Weights of a small transformer language model.
Size: 23 layers, 3 heads of 64, MLP 512 tanh GELU, vocabulary 1024, 5.5M parameters.
Architecture: LayerNorm before each block, normalized queries and keys.
Training: a variant of SOAP for these matrices, 367M tokens, 2983 steps.
Each number is 128 + 24 x the weight over its row's rms, rounded and kept within 0 to 255. Layers, rows and columns count from 0. Numbers have three digits each. The size before them is the row's rms in percent of the matrix's.

# layer 6 MLP down (transposed), 512x128, rms 0.288, rows 339-445, columns 64-127
105:177156130144160140147135137153152138161121135141151093099116106156129059104103138170142152160121158137089121108091160146135139168157057145129117112129101170134132115132111096154155112173141117
088:142186192152125125149114175122114142135110110137153095136176123128116153127152134104170131175138103157125099080120135128162134103098093120117067117122122083120139109067139134142130150161138117
110:094114114133089123111134160112121112125102108158167117124143125113099178147116184076148122134139161064148130120097136115121120109132126087148127109130125093145163132124134168112183143109103119
115:118106125115097136142101112147118097139108142112115152105096169084131128156133132164097117102109128154114136148197129108127115136143112082112066153157116115110128094130157121165133134136163129
098:140120138119145133155064186101121126093141114148129115098175130132122148126160125174123132097095151124114120150130148106124126112151138140136094140099116139124106143139170149125095123104126159
099:097148129134136132098127132101114097105142110137123126146166157161155097095165106094154114098133082123144122115087124143149115142112102111120104103144129113146121093109141139139112122113111074
095:116128126080149120162098127125152097128108140125150107101121100145083106135105122074077125122138133112154140059143125100140153162126126132098122120147118121136114119134117126119125161134142149
084:133148101096135120142103098118137119134090089103114109115134134066096145145128122112126123109143125137146079137147136068089078122134099123103123159089110078155106104128116121107132102126110120
106:114119110144127115113130119137150117100086142138168060096136146088154094124079117128107145141135100166153157112139124139150148118130118138124152128189132107133171090109109134123123130148077154
096:118104142131129150139117114127150099124070115147164101148126154123092068148120178183159123115101141120152151105118095076157112139112126120119142102138127122120114103155117159148123122106174085
117:134107150143097102075138112130164131147143156143106129135135158139141117080107151131135151187142123139132107157099162141131121142126082086174148115158110148141103122079123131104081074108177148
091:180138147184158121142129138121154139131163145174125118151116152159094073116133111142131134148151142134117136164121111105104147140122187159161096152110118144123099159131127132137121157109118096
103:118155106151152150073103145128145132118107125122176090091117111143115109102123142150094149123128137138118126106164126089153137114122107112110160123136130098143154123089140133148129165104106129
089:080126108167134087167124126133103153152149113106135138099112143095120128141075138097087138084116098142138187146142127147161090111130129122137157115161102095094174112110152145093127157142130166
129:134131145097101159079140134111137112092142130124105142135142124110141144125127128096130109109078082164149128149136108128092085133126160149128178128065153144126150125126166083146085092091095115
103:097140075126161109145103138119116130117150137102160150103150112151108138122081124125148139111121096058111152143141094129106152156126090184100128108101103136096156134148157140122123083120147162
102:125117132119144127187159169113173088117126107104093120132158102130151113142159161148083159140110131141125124126147141104114155129123116128154148144129118112132157154138127149119157085126142122
077:087162109136143098144109105119105145175180116126169084151134125145152167098140121126144146077188109122144139128140147131120145131137142127159154109144127119115111120094160117138105167107144110
098:103086156134105127124079104116156163180122145130111120116115184099117119093126088083108133178145104124128136141143172156150148145136138144164126100129116140153121123144136137089140109148159130
095:100108124151121146132136123154120135102072126125134122138101175163115108125124145117134079117104125112136129126140130118137144151105165117103131167115090125133143126083140076105109149103095115
093:141140129123141115125077166108128156134118125163074130164142117124119108163125158113117135139141122130115102134123170119153138090135196181112106164109126093140135161103142135120082108068139126
095:125117132121124109084133123079134122114167109092143120177079166142138130147107106162104116122161145137130099113146140157107144099183092091144129136107125132106142138117139134111182097144139120
097:124132111168162126145119127124151151139123127110152151135103130152146186152100147093110121121104157170117140149102128118124117136188090146146144174153121163121135164128124106109122129124132158
112:138183137118129115147130124160112067113137151141140102089128108139138131151129132101152126133116134141087183148089122093067114130167086137127100115125126140137124110187159108108168142142088113
099:119109156121137188077139136108125208119190113118135148138148158134128129093132104116151097117130131123111091140155107186148120094119131093127108126144183162138145130112132104129127118098128111
088:124151142117156127170096103120113137138130178132126126112114152162100114120107072145092140141107144099147142134123122112110168131133054090108130133125141118104099133130106120123110130131142087
099:106157129125171059150097114121137125136126123156090142127119134144101132115134137171079113144141126088132153100115176076100146119123130142142118151106147116140127171067137088152118147099139109
089:155162137091158147164138100132144122133144167118167122104124173153158160112107158158098133136131141083113135107149139136122145123114117147130108150122112119123108154107136130117151128103198147
097:139114191129158130120108152149127169141106135146136105155128170161138112162118132152104152130139163178167107082110136140159176144145170158114096148114114143093132120120151135135157125126147121
109:095099140112162109133098132093127145127169134122152100146128109139120135110076132146121127124124140120152090108120128134148125056122164140174120166113110147155145158127089092109108109097128109
117:127123088165135107111128141138089073134116171119106128139111066147105109135104115138110119148134175099154115135091133086136143150093126150139158147183149114122131159130097148141103114152146096
083:143122163127124140118200142108109128107143115155116090097149129160119123114118113170096077162136198134132148132154151145128138146121115114139136098124120111103112104138137102124138127153083150
087:134138146168161153100160101125164102105104149121103175126169129134144143177110167149152091128152119109132103121151112095135116162121163105108102134151097119134144158137157119114121082130129101
091:115132119099124176128100118131138142119106146130162097108080138085144098113154119157088103188161113125123118122144113106095132128141084126102122114094113128138100116138118149138145160123075149
112:118126094119162145100139122110123137142133127124190177105149084142134141119125153160140148121112105154129132116117135129140126136145106141123117056134081081124130132175144146144085084121074176
102:121172101117139127130112199118141102148143116175130116122122115102162146124156149150141133119110148130110146179146097166138147119150143118150102132120093082127129136116119149154167120129100122
107:131141103160176138131125139159100099121157123112133123081134075113154123139120151118159119097178139114128134153100133089131155167162125182107153135107100101101133098163125082143146161174096115
105:141130135142136135154148101113115090085104139116119135144111145080121184183116143122133153116101133149105112119141136124119134109133175169166097124103142119106154152111136157182101168087113101
095:141148134073163124115129139172151136109092129131088095127145136146107173155120136095098105088166151116140115152100152165105103079127150099131140138109150151155136131076161096150143114093131130
095:136150116125187132101094139153114119134130111109104089129113143137145136137139122136129142168140100147126119131098148140127137059124145115103087109108139144092111131124159097131115079150157139
096:113162109103145076142108122133140169096139103179120121106091090143108128103121076121113123164168156118068153117108123116110128073150130123118143114112136115143108136128141126126163121079155092
089:141126124089170147125131122128126129092140148120100150151134127108135156101153115187145155142101080148163122139170139091152148148133143156133116113113135140141079161137138145092079133118189151
093:134125154102115092124128121166117173138070145120132134123139145107129086102091150176090111137147112112107135159143158120111106114151108112119077111135120087129128135092158089089112143107115099
110:110153083112130122111126103138118119101172162197116108139156178082130110069128144128111144130137093120116103138148143118114106123146178140110134132102121104102112158102124103082105138140136159
088:132127127106131123032112069118159126094168159127122143112131153159156123107086120148136105146109149161172141140144125193130157134121118105174121132111112119093138108116133169138128096111202133
095:134118150099157126146130125115215166144107114128149142132166149168104112162182164145118151124101176136125161125109128100148142152126105121150126126084122173165086106108106107137167139150154152
098:124150136133139100160166158141128107151111096124121160131120110131121144123108166117134115115148145111097153133104100128146094174096101124110111129106121075195090135159116129128154105105098129
107:112188136139159146116123147140125103099118106103147110135166125080131119102090102145142156166114160170130124100109139139134140101083104125115123123115158089138164093118108138096154132144100172
093:176156162119136087155107149146107083158101131130090143129103117131105123121190117140073165125126139139113138103108158107145110078148148108122152115148135124136119091116108127122108129121140127
097:125146122157108112172114155125139120153111114120128123131113123136135162116143146187163077145142148135102127122124126062095131151172105117124129122113104117202141120109154130123155115145106090
098:124135142143183138126094116163075126115114147135119168154100129096058155121117082163161152158123130116133173146132121122110156098121114150127158124122095124123088123101110105129091102133116152
100:131143117117106129133123136153095123114143110126137100130128110109134128146136095148097122151097106092105149125109171085152119156124134156109156084138111139100190101104089155083154140205108128
099:121111160117109097089121144133149126157088126131176142122094151145110097091080132117135140118164127142104116123149117165085152164129128070069148103123121133106153110104139148156168086146122102
088:116140112167148132141137113117187154097135089147120128109141096101115126131175141114101130116137094151146142107120107123106132140102118095104137150112093119122109120106148100138119088090137104
124:148130156130119130145108140118086142140166177145144158168111139151122113098142135164141168187167120130165133141086106142146166142117124143132086113116171155101165098112104102122121141133201102
105:149101163092143128111108119128119125092142150135121109125125154101165165118135111139082076144134140127112126159174128160117152106117127121127099140079118122084093110110171116110094125112142127
118:101141140114142142142123123118153121124113157127120120170135161191152117136152168130166168106143122127130141143120084100129089138106120181110128161105091126169113172141135151122144126103137096
101:128175143126083114111130136086092088142132115160150187146162129091152165092135179078093123157128142152078095139132103180150129104149130116178154147136133112144146122140111133133168132130138135
078:139093125090118178115095130149091121094121162153120124160143156088145117153120148143090156157129140143136149160111112108119115082164146151118103138090102133139101133125175138124095108113126119
112:114112168107099085087110129072134112130126106143091086151137131120120163153114141164119141113159121144135137152081136082135123140168111124143085152135138148127143150156127118111142082131095129
088:121135125067101102129104169121125096121116138123185150131134119117130119089183151173156127138128155118158126102116138134151144097091153184126104140120132154084125081094127138165132154177117125
077:116150152107118126121099112125148109140121149158192172109140098113156106115093116129119157120125114129134146147162114125143117101156158131115089144106152140174099168099113094149145124139146117
087:087156148158141105114169128111089107130100165102119081127130135106135143123105163140168137113154137119137123145169114162109161162159152109116096158110129126156129121106149174160142115119124138
118:144101130143094096174156159136114128147109085098095132153124155143134186133123117135116135101156135090167130119128131133136142085113124137161128119142146117139123136102084169098130148091111110
111:098132137124123170085105114136142108139101117124109125150152138119160157142107158134179108141121106140118129108130113133094137118121126121130142135153129144180110139137104163117133114137144090
070:118173128111124140164109096156122108128145141147117093079140110134121117131113117144143146152136142163154153145139166146128105103125117164130144136082137139115124127099164142135158146061169086
094:112144122118139101112125142129131122122139161086149136123121177180121121125123175112135092073155130126165166115136120147125135129138178166125093111115141102114150157158128140134145134169093125
100:160124103139134128112119143171074148134106138151135135146145124136126110111104119191105136127174142109110103157122105117150176157136160138092104142150127135165117148064124141161122131103133072
090:136133133126145116073112125107142094145172092137118137153120151114114138159109135177113158123148123161112133144129111182156153094111106151154104123133164129105115108135120133107100139103188148
131:148135098159167159143122118134121116142085146141133147113132121123121138132126102128112115099114127149098107142093118129104132141127142119124139170148109123126199130158141111098143143159188171
103:173159130114150149149108116092132144179158159130132161140122139151093119192162112178100134083093159121107147088097150165152164111106134103139127105109120165153135123110152119113142152134139153
119:159111113111145123110140174164146095117141116129131148109117112105143089091104124135110085114118098156162146160167133162139125111145114195118142149107147129112103132106139129124170104153148106
105:164114117121174116084114130144155156130132115091134129139108124118157116134116103146140113110134135102119105138128173154116134131072121122138141155125152168168125105101107143146163159117151132
101:101132096121136121147095136107152128139121130084118144112122120193101139164116134141121101137165141133099148134117158124127149119154126157122134123120108123149122148090098099178111120124143145
097:093126139109132153101141145130129093125137137097142153110084149107097117150176160148140117130133112165074114140122150142154129106103182127117109099115128110088133160129128150166091120161086156
127:176096137168132145136144139128134105147115156154126164105134153120147098135136160155168142120126123101109149131091098102075118126145167120170150096144133160125132130144157109142098136127160077
101:128158098108135092148139125162199139138133136091126099129145097127089101126129129142128102113119187103160147136116119142132142164139134142165134115176135156129111140140138131125117119090127111
081:088132106156144112152088111138145168101131138153143149130110087158154138127142156113118143135127125097157127086085159111133125140158116174145132123139152099152128163128122135166127180120153127
109:116074131145141134103126150101169146097139116128148117085152138154140170085125144103163119127121109147132125123109149097173095191167109117135133113142116112140120123130119124093157133136132128
095:092130137136187135148061093139136151144173135142146137146119156141102121128111116157067138147113188128124122128137098073104161132106118098142114100091147130152101142147114120084105099111132135
100:175128141106119112137162113121128101141139137134114141078147128084172119145180161111105105119127101122101111144127129220098108131164138116154094125098114154149110112117147124161118129093140111
091:125126143127108148125153141098120115119131131134134134162141131158129118150146138134156141133139164188089134085120101095124127129146156184170092089134136119172104101121133157107125095096110123
109:126074124088146112114074116127133133132123172153120129108125122142149071156129176144102151126115062138129165129112140175108149127128095138177124143062149124128145155134108103139152117116142122
102:109085127178170135139098144088129134144097141101053094112144099074135121098111165129110100105111075147099118148137130125161147150160129125151130150108090112140131132142081101161096136129142136
106:121132158169119148093166129122088126105144152125159118148127154139121132149129158186178129111161148107139134192148130150110104151110149127155119125144159125123141092136142145116117213127090131
110:117131068140155123114122104123153069144159140135114152143145156104145100123136079124135111106119104042133121136149074138085129145151158167135118118114100132132121161135172118150150128106153141
115:130149138142122089156118109136162131116149143130069132085123119122116097119103113141101092120161134113119192129103117085120117126121115126063128118095106102145076119126099121129119170118122115
073:161105120113151132135107132148140066154139166101120119160145140108149133107164115106157119173145144109113116128145098125158084131130150164106114117174144142119090150125135145144137146142103133
096:171118120150143119129121149149126131122146161071168148123107141112118168179139115094090131175168157135114132117121140167154138100102133123112131128173116134112100097088125116106111112201149143
083:141118113143151142146092091100150090119118141129169118063143104166121137141162131166146155144136162137109154155155117050158134147136111141149158124122171131166146170155131118098126139130163093
120:137101112139165136136133142105117153117080112132134146152158132132134101168105176109104152096164145137120092114144120122106108139165102134130124129126110158152101140111139097044091151135112140
097:157133112102123159107098127115123119146119155202114118154149178079127116097142052120107132135147127137161129122107159114129111135094146161153123124112093178155138121157125136167133132085104153
105:137121120129132119111132148130129102137090097180077145133092130140150134095119112198117129131135136117138032145124143144093149133136094120132101148112095108105094108093119156089121117067136097
112:107095105109110141085159146102105160166130075145102161166106146167140110135154155114086150141161122063154112130119144097152108105104128120130128087120125096151093142129136100107129072121127127
096:135103128134127102168128159143140099111124104123076146098113138168139145158119115107148137136141135079096074081150143137121160111144174135124142142172137153149149093103138132129105147161152067
091:155144130108152132155122135142179120160136109143132154137130123144148090134113120140113136115152121139097120131110142126098089110131095163173120128132128143128139146088128114152078185123127097
112:144161148126139105125152137108112140129053142140143154132140089127121117135119126145145154146116141150131165137111119061131126120142153117134132132150176074095114180146125122128092128111150121
102:110109136101117096133071130123082129150161116113108100154135075129166144138135113112115112120164107140142132155077150106120132109142196112108130111102144116151108114118153100133141111059098156
097:103127135129121140167132136130108133140122157128151144134158119150085087142111090121149109129126103133158164147112126077140145168141115135110131149155126113094118144116180127170112131130071085
109:149137136143143115117172107125101155123165107130162162079134119131101153160111095142156175141137159142110141125121118128151138136109110116118165124128159116074177143128128142121138107126140145
096:118105134150136088148123119128121155130132093174165136124109162162131135108086102133110152161103132154122112118102174153148160146131121081158150095097122132132147128113120134130169145115105096
091:131140136131116072135094161126130144118131127151143125138143131111104098132138152150115161132105116149108163140158160154158156148114136152075095155077169129139126178130174126138177141115084123
080:114132131097107127160091121143134111143137121144081109136181097106137140109107108180150134131132146148138199126119120111124134116088134122115126146109133131156118116124129088155117133082127091
086:117168143123169108101147109114141129149110158091145109131109111157179161087126162146145097123161117103151158133131130138095147158161140129100119126075111132147144135099133142142116132144092143
110:119112090142164095140104127066114128139141106129130110103132107103117180133111121110088146098100057160102118152127141083136124164155069171139116116112131099125148152128104125162136109113171110
103:120136117133113136105141118161145161137079126151128101133155172135180157120086144127144159109148128186140109117123115125166114135164135108105117130149139111145148176132089137139115123114089119
105:101131119104165126183094131105177152140112116125134152144185098143124097096111158128150187092109144128158144149160129108133110124148179094145135127098172127170145169102136110110135110086086112
# layer 6 MLP up, 512x128, rms 0.317, rows 340-446, columns 64-127
094:101147096123172122105132101117139071128098107095144160100112065122120109145148130126115118116140149143132118117113113169102084152148191139148168143096092177120160138144130119076138092154117152
103:136103132169097114125127126138129162153144136139124140146088140096096149135119187112123117133094104109103085112138103120090136143160095094088115120147143153165142090083139141119118145144134147
093:120141138153155128156142124107064124134160129114111062140142120181138140119103140067161164125129112100100132119080099147154121156149143136152146098105132126140107156130119122164144108104114148
088:147109130106096168150112132100103152116163140094134128107145145131100106144142068107105138121107130156108047146113100138120128155136129108144068110154113087161140128155127163092122132148092148
096:146099094142162134118123121141150153146132118144143117137104109146146142105138115099169096134115126142143088170109121151102153113156105126093107142111121148113083139157170173157126166096118136
093:128122093153134155143107137132153100121170151119142101177156131119088090133124086117148124153116155081128111132141115165144099152138119133129110158128142135073119101142140103139118149169099138
096:149112115125118127134154113121081129120147077119130160114112119135092104088106133098097108152132095114108114106148105190115142103119119066144111157129134101120131147147121083097140159116110101
101:117115152165090135102112176131134164133148151145138148088120115101152108144159106172130153105104100116114122135094084128170133165101065116108109109113142108134135168136135132110133112139148148
088:124125136142106157127130119144104076121081143123176088137143148143120125133102158164165125122093164145147136127147149130148141115106127136107168100175156100144136111145104124184166086154118102
097:112155146157126142080139088150149100145133113136096105081150134126167086135090122106133114141107125108055136128130121089132183153113110116123145104107098175105134120125113145094072158126138152
105:172116176119135129111172124152109123092133123097139150097136135157149138128148138118114152153100190130127126104120113105122091105086168113137145141152088112108141105151129119130142146167165130
086:136131144137124164158115120179107093150160125092097150143124174124102143147094197141125112099119118090082148115141137098114095118154121103141142137150157118150095106110118102102117108135099156
096:139110099086138139130109104102118140149197177127134126104154103155139120149149098144155141142121131078120123166139090146157106100086136144113141102108134123146139110148176124142147160165134097
107:110160144173108164141145124098149168117155102103185161135132139089139126109118097117125098161119144141087120176113081079146105143160093136139130152152126091119136104147120152082127127153134139
114:121101110132105083138124152164131158114159101081119149092134153092141128126114160096156119127121145111162164150121096113132163203121144142081117119130106098118122144149153150167094137158129136
078:104156139101171116113127137146174111152142105131099154089129141133165145100183166117093112141122140106089139123177138148150113146111130132157171169156145105166119114156139159127137115152108121
109:126094143121137135127160096145184148122102132122123170105145170121097090132100160133119158146126151138141197155151125132123095160101101107117098155159172133139110164153124141149121110091082149
103:083082094125160147131123151155096120115135130112128163160150122114096090110103140133134122128123108139133100129115108135141139105117131117137096100127125164131096163090159115152124179168139123
102:146114120122133115131120136162124150173155108119101125132126153122118156129151149117096146150140153120091143114125138172137071122110100076122163094123184101135117129137130136137139105116126136
127:118114115142127101115119137085124125111129163160085124140111133076130116135126134107105138131147084140095096126110148148136139110133156174092117145163106091165128110098137109107075140122144134
098:105089102149094110149105163129086108144132103141128136129134089086138117140158094130118108085127117087140118122115108097131180126084137144128144154120164129125140144096119122111187120110136160
099:094130137114134094151111130135144118100142113140160151126138149135122128116118089168143149101116132088121142103137117137140133089075111147119105146119119086125107083113142190136119110117139135
123:114122156099087078081161098098124150159112142114141110144142110125095110111119083113150115123131172151123118103160148123162143151145137106137112176116128118143096129151091155126117157093126168
103:142128159123138128114130105123094130151126143100140121112110120147121109148082143117131165101131160145125121113136136135199083116089087132071129127136129128108091129130108124108116094150100172
096:130113095129114096100183108094145098096130157144148103146102112132120179100117145125117126173131105069068133068105123128122128150107127136094139077131119122123101124113107096103127123124136111
114:147145138135136139149103092121122103086146158145137134105095127101108116148160156162128093141138136159132138119121183095120157140108144090135144137141144137098137171132148119108117157178144148
105:142135154102170144138171098120161121128129157139154111122113137121127128137137180139088115105123126102101124084091125121102158130129112140104140142170158101100075126126143120090123124154148163
089:141123131161129149143145063126108151140112134136080070113140161116119092118117158165133141153102126125120132123157167115088134142173157140106132113125126141111134084148136137138123132107098130
094:144116136119079173120110111165108144129162145120086153129142105125111140149134138143116173112090184134124157166107110144117068129145147154092141120144154114107153104143093176109109134147146130
096:101137147112109181108149148126089137111141147114110107131103118166164141115143143116141121147188121115096114148101106136075127171133121183097163098139102150129115094163108140126129129144103132
130:094146102107154113119052121157119133149134123091130164166119142126140106133140130099167157113128036147114117127124103095140133128113146134110135133120133152139128117121118140120096128083160104
084:123125148147147131121115075124134119148105151143075105152145124129141092151145126146153134132155106161125124156153140110131104132138124117103132161156106090111122138172116122108139127130102111
102:103116166099079169084140158133100128106107149111143110124115134136153107152115135154142171165149138139110130112141105112087169151146161121133145128148172101127164129127151146134102147139120144
094:161113124167133160128139119145129172140144136115115129125126143104141133092134131143109105122097131146131122123095138109176127105145151120096107087106124121174120148100113140127122153134141153
111:149115133126115177169130169150106144113123131145098141111128124119142093094140147130109165115145104158070139141122114145142164111147098114128087131111127102140086151119102129145134133122067114
111:130125085121139106149130131140137167080166075109144136099104135116104156156110110135150091141113164122123156166118147147155141158096131104166089108111113134159112128114154128093096136099162175
112:146097169149085119148120104109153114095148140131133093186125129093120134161152101099128124139120105169119105148164159178111177170128104144137084128137117144130135150147124113147079140141111142
098:109099091110163136073130098075097111149110100117167149124147119126139100134131112103116160129106136126138141168114121102151156091140079143123086144086143146101146081163124115154144154142172149
091:127127138169132130122141161118139114132123130104104090146104151120118120150141130139101126152121099120122136174118154162143148162150148104101135164128138128071116127118152103126126107196141193
110:128117127121129173099147154227119143141165118149145184147113164100104101151112142106103116146097125154078126135131113194127131154069119136128100106124140116152124137136126099110093111172142098
093:124114161091124124082158116147116098185126137099092108137153095130140089139126137167095158147105113121108125157152134125164161163101135128126167125164173122115108088127176112112144127186137184
098:122138118135095136115147117119105139115082124097121125142096108069131139121103149105101133155153121125112136167125157121169108103081122131143126123140129101067158116129151092118090147145113150
100:135114047142127118143100108137107114111168108143095136155125181141093162161128166154092143081142133140136131147119131116099154090151147098133115087139132149123130131143087086129135141143113166
094:120159149136129140144111109155119155157165120121143079077124134122142167176118100118144150126154144096106127129093121067074132160104153136100139111145120160131151132104118125082148136104115108
099:135089140102144130107118130148130111125160110084160126117128140111123124127123134116139160150135112171107104128115142157092115079115101140060152113161122130150115175059126103105157164152125124
084:090135140114156120174138186124106096140105135125130106110172114127107099157161118136101141117148119108120150144081120150117158129159107136142098158151163086139139120154109132142122158148109139
079:124097129161146112115093127165148135124090152080162127074154112078135138125086144128109143128082144130125162109119115126129163144099098116113126115095138132120145110169120116117138112147154165
093:137123110119105132106124139143123132092103101141142141118140101147147113126110150109110120163166121128096104114106077139091112118141110119147164105120132159160099145108129100145166205142138107
101:136146142130146125112128085153152154120141144122125140094115119149104157127128135099128121133122143111138136155153110147179184112162110163146121133152133139152154165146144125104130121123138106
085:134130156087134127111124144170083107138069147090066136144137121114162124121116118094137153146132139159099128120105125116088161124108126130090091159170104152109088112103122104129077173156110158
094:092132131095178128147159136083126146139126141098148160136138139148121107099108135081158139113178167105152136105135090150104124100147130125122124141108102135165093124164173125154159091142126144
103:065139088138127148117139152139139090114132158116110131116145153135157122101142127115121125108126159145146105120156088118152158125136112124178164127148167094103160146125117168123111132113124158
095:153124137150129164084147167137154145120114181155124164111107101114164099129184137130108104102126109132189081107146108111103163117101140122083142145119164113098108116150104128115149133158151124
111:112140181085148113078173130119124127126144141104149108127105086088161094094123072151125120155103133136129138151073117093089171125127084102156146122119146153135129105102128150094139140152127140
117:089113106166122110139113134122114143201170109114124116084163162114157125099097193099136144153105139119109138106117135144121122187132112110115148142171158115077130140128118155140132113165146095
117:112141165151119162123154126142090093121127131129146064183096155160188087098129152120144156132098103125130123124103085119132092130111108128111136140122109146142132137123131131110169122150155131
098:156128109137104142054114100137145145144132161133099129134123136127156147112193114075105103127123148099103140115119119122053120151155063106116145155128138102112120125113122144113089163147159078
100:107153123134125094150157111077159142173145128131124103120156150141117131115116169153166129125167125130126126077159156165141160153121122073135141156158121139147165118138101087105135108090132098
115:117118139110126100092104135133128130128130150109112127207132125111134135166089140111120121101141152163154123125108140092134105119120123112137109165130147158114166128144139128104144127125104168
101:150109108134095176151103094112099105135175152137102103089126106091202119154116093117131144110138111128137097129135145132056134169132085131120140113139076127124115128120147125144158129103143128
104:107132134117086136099141132096102128110122150135143150134106140110114153117121115125106140136121095166116140122144135164144118121098165116120124159129150078158123106124155080142071158150156168
113:121077095083133145111105087169174174138130163134165158134093159138114113131145129113072113147164115137147125132126089067111125145097102102082127116161153112124078158130128100125121136139127142
124:143126174131108114132132163133127122178108141157138123189117117109138137128111118119123147147124125109154107129103143128075151150151152112110189121165136118157136130114138144106128145157132137
096:121129120113103136089107127120159091130110103091114105089136182108160130156107169133142128140132103129167095151133126118101117117161088116090119086123134170140154108121166156130153120145144118
083:112092141152118106120115119104163142145151121063076114112146171105094151108156146150113142095089102099140116086147108151091164128129147120095086144142109136124114137146106126112182106099079148
100:111186137129149151129147100097129112160117172122129135125145056163153125138126169103168092127148097103095131135129126109177146145147135151128132109115135142114120125149119145161090148135127207
098:127083152157193163106130098142169093126103115158106120155117121106120101107109097128122167103167105158095099133155163149088153131147127133143155101138094140151104139109126098096127165170108130
094:098143149185119121136166122130081123146136131116132162090133121116125092107123099093175120147151111119139139097107094141158091137112134113122132156153128125146160162138149105100169111147082127
069:121129155151138125117134127122072147149103133150138091109135190174139102118109170118117130097085117129127122124082087110112091177124142094093145152136093126114152109106116089118141146132165165
101:145113141120105120115147133128122117106145117114137123080151125145118138054132152115150130148155102125106128154146148099110063121123123139138134162170137098121140116164135121163147153162123102
097:111095130089143130105110199144076146135153137126113120132130153099092109107149089147160138085131119120143114150128158132137124130110132130153067095123111119202129122134117112141108096143142135
093:094121171134118170061131109174140144114129092111123125111135130136096089167122125153144099157153119112153145148110136151165123159100170155140151139113088154109122108078109138123154128133103158
092:121120072165086151142108122095141090113072131137133144164115156123080139123125130121112101142215114139108129123127159144177143122141126148117172141138146072126152123104093133128130135147102155
099:136135136117103141144072114074126140182140147092158129104139150123138143152128161080118142121134135146107133050162128125150081134092108160134125120160155117119128109160141138144080099127120087
094:156112138134124141135104127122138105127133128167128129123127157120121137161136163149126124124075130108109141160126129128111117142109187118093081084098131168146172129158141110164122152124171098
094:113120150117147142118167110100147095125154147135110129174134143150094137087103123157109128151085138179132125093101138129132155099155122165195139088118160160077136102122119121135112158151089130
091:111157100137107135096125105093177118142110167122135188126105096087120135108139111130130111111114107150121106053142127152155145143112116108058161122159133122125122132150109152142123143166091180
101:105119124057136132160154128116101152134136182094109115126090165123119150098117137112106148143137134101136108123105126150144125161133156123135108154165125108161128124146130152139075146151124132
102:176089141169124152091134132161147100059105116137141132147142106113132155098172105106138113127093095141127121114167123153110135150169119165134136082146109144112112132139126107099113130160164119
103:159160159114130140095178096108131119095109176107152140154129143094092144144169120102177130165137139074107160104110121146133124119131147135203135133165112077105140170140157109109096123112140165
094:097107182095135152147159128147119122120162145163135157138120121139131133137112141151114094105131144134094118092114119171140124131124099125081133143134122118098124152139131162094128123192096094
110:091115121066131116130136131057112167096123130112123151125134132115134140120136093138133176135113131169122147109115175087151141144146135107121135101123156121136127122136083101118177118143090107
108:105144139147142112060097158170105128109163103139117122130114164125125143118128128142099089155109107156084124135099099114145122123153139146141120112145154110072163077117128164118119123125124109
095:139119117073156131118133132133133140150156147142186127131125119121138134124151100150102129135081104177116129089129136107143167162148110155184116088102114145102149147154130136103138064160117117
090:098107152142130115172164109120138120103161126119129112141130152094174140127094101140145084111153088084123155138120113130122177132160158108189139138113138152131163128092132128168146117115146138
105:129126150124157108155084158153124139113168085104111143111117142100103109108141087145176099151123121135132126154116143175126184154105126107088131153127133107133105127135145108113122161098137118
061:109084121112112086125098154178145089121104123126064090142123140109151103123150104131132127144119159160127106145131121123118111133140148160160126148135075128118133139140094127115101108147145121
096:138128159107131143119112102130111115126152099082139098075125155123111125135073179118145114143107135097152148144153089096121153133111141154124131110138129098141168108124134109172152123136099123
116:138158132156138126142170095139138146115113102113119128133114128124102129166121123108130146135122121118107154138164163173155102139143093111166151168179209118130173093144089121137126128154161111
121:126121119107156123147143133111110151098125136176139121134144131126142109124127166125139122098132147137138120132144166172090120141163111149140118119181095118136146156108171069062109150179124141
094:121113138133129137088132073132144116117129142093120114172137170108098083162121105137111112132144146155096144147115113094139111149144153132099139114144152143125148136124133115133131143144100138
105:146079153140124180122131117154140144130142143155083129148082105127151090116133124143160127146136117147148132162103167119104130157134081098166113102107152156138115174132151124112124162115095140
099:133108133148091172107150113126105141126125086134111181159097165143158154112141186131107135141155139081143125146127133124115126119135125112100124062146142123140115141161156153154158097153097145
105:103098121166137124115126159102122140143162131094136142172136118112093151100094139146104132153112119122129170163110117085123133125145102105146143118104108111136122100160137044117116146138122126
108:102127140118092101170159145121100155101128180094143114159125125142133104144117148119116139079093126129110121150071119156130118151133147150111186112138156096122161108132115103124098149168138149
092:123136113150143132169142147125142134123151138124181127117137154113181190128102117099139163087093142106106120118129124160126129090129110156161124142193169076108086143125146146134131134120141121
103:136080164139078119146094137132113113139180159131119120150130113126179210135124139132117118109166083164152139139117152151122114130141160106109132110145101133146113120118111125148167140130133168
097:155134107119117144102129096148134099111118130110171114090142107149136100168106160128160106134126112057071146117175137124126138121171151091130142139129142134107126087155157098128148162106144146
098:162111109116100104103128148150096160117101165134136115149112132117154139135129152174141092114111113059159147112125129108138169185121141130138132135151109119116134126117091141120131066120098135
091:114122129094163116118111155148070105114120181154120173110085136121156124104173156106174119097105083088106140136121132131104150079149203106102128124111109138142131108086165126122120133126111082
101:109113119152108161092087101139170107118152161130119124159123149168090133146130117103145150157126134127130138129140102099110087175148086107186150105134094119128101104164092139119058121120154149
120:113092165118122141138152143130086126077089157125143143153142105094139117126118111145110162125109153138124160130095132171144124127110128100135146143134177114143116103132143082133129142171141121
095:126118153134139171139129089109079133120150123082119173138142121152157194151100108082165130107096114137124142121128174147135168107100141078175133127143123107156124156126112133119102173115143140
117:171108138124162156136140139150127140100128103137145088096140108131079123154146121170150137123130142145104131136098131132149143184131088140102130115163147149120175152176123118101094142123151101
100:128105139112139137112137112117119131118100171078122134135140157087182121110124119089134126134104138101088189130119119097119118120139160087095128131160152138108094151089122116105156166148135121
095:130096167108129139105094103193176122118141141129111167109123110132069139111133163138121154166111140166106111127114093155120114107149181121086151134138139118124137148133138107132136155114128097
086:104110121093155149132159135116109176139130102139118163095111076176101152127114107115154108115153087150140122159132115164101145109114102136081145155131153119147123136130135117101117103135100113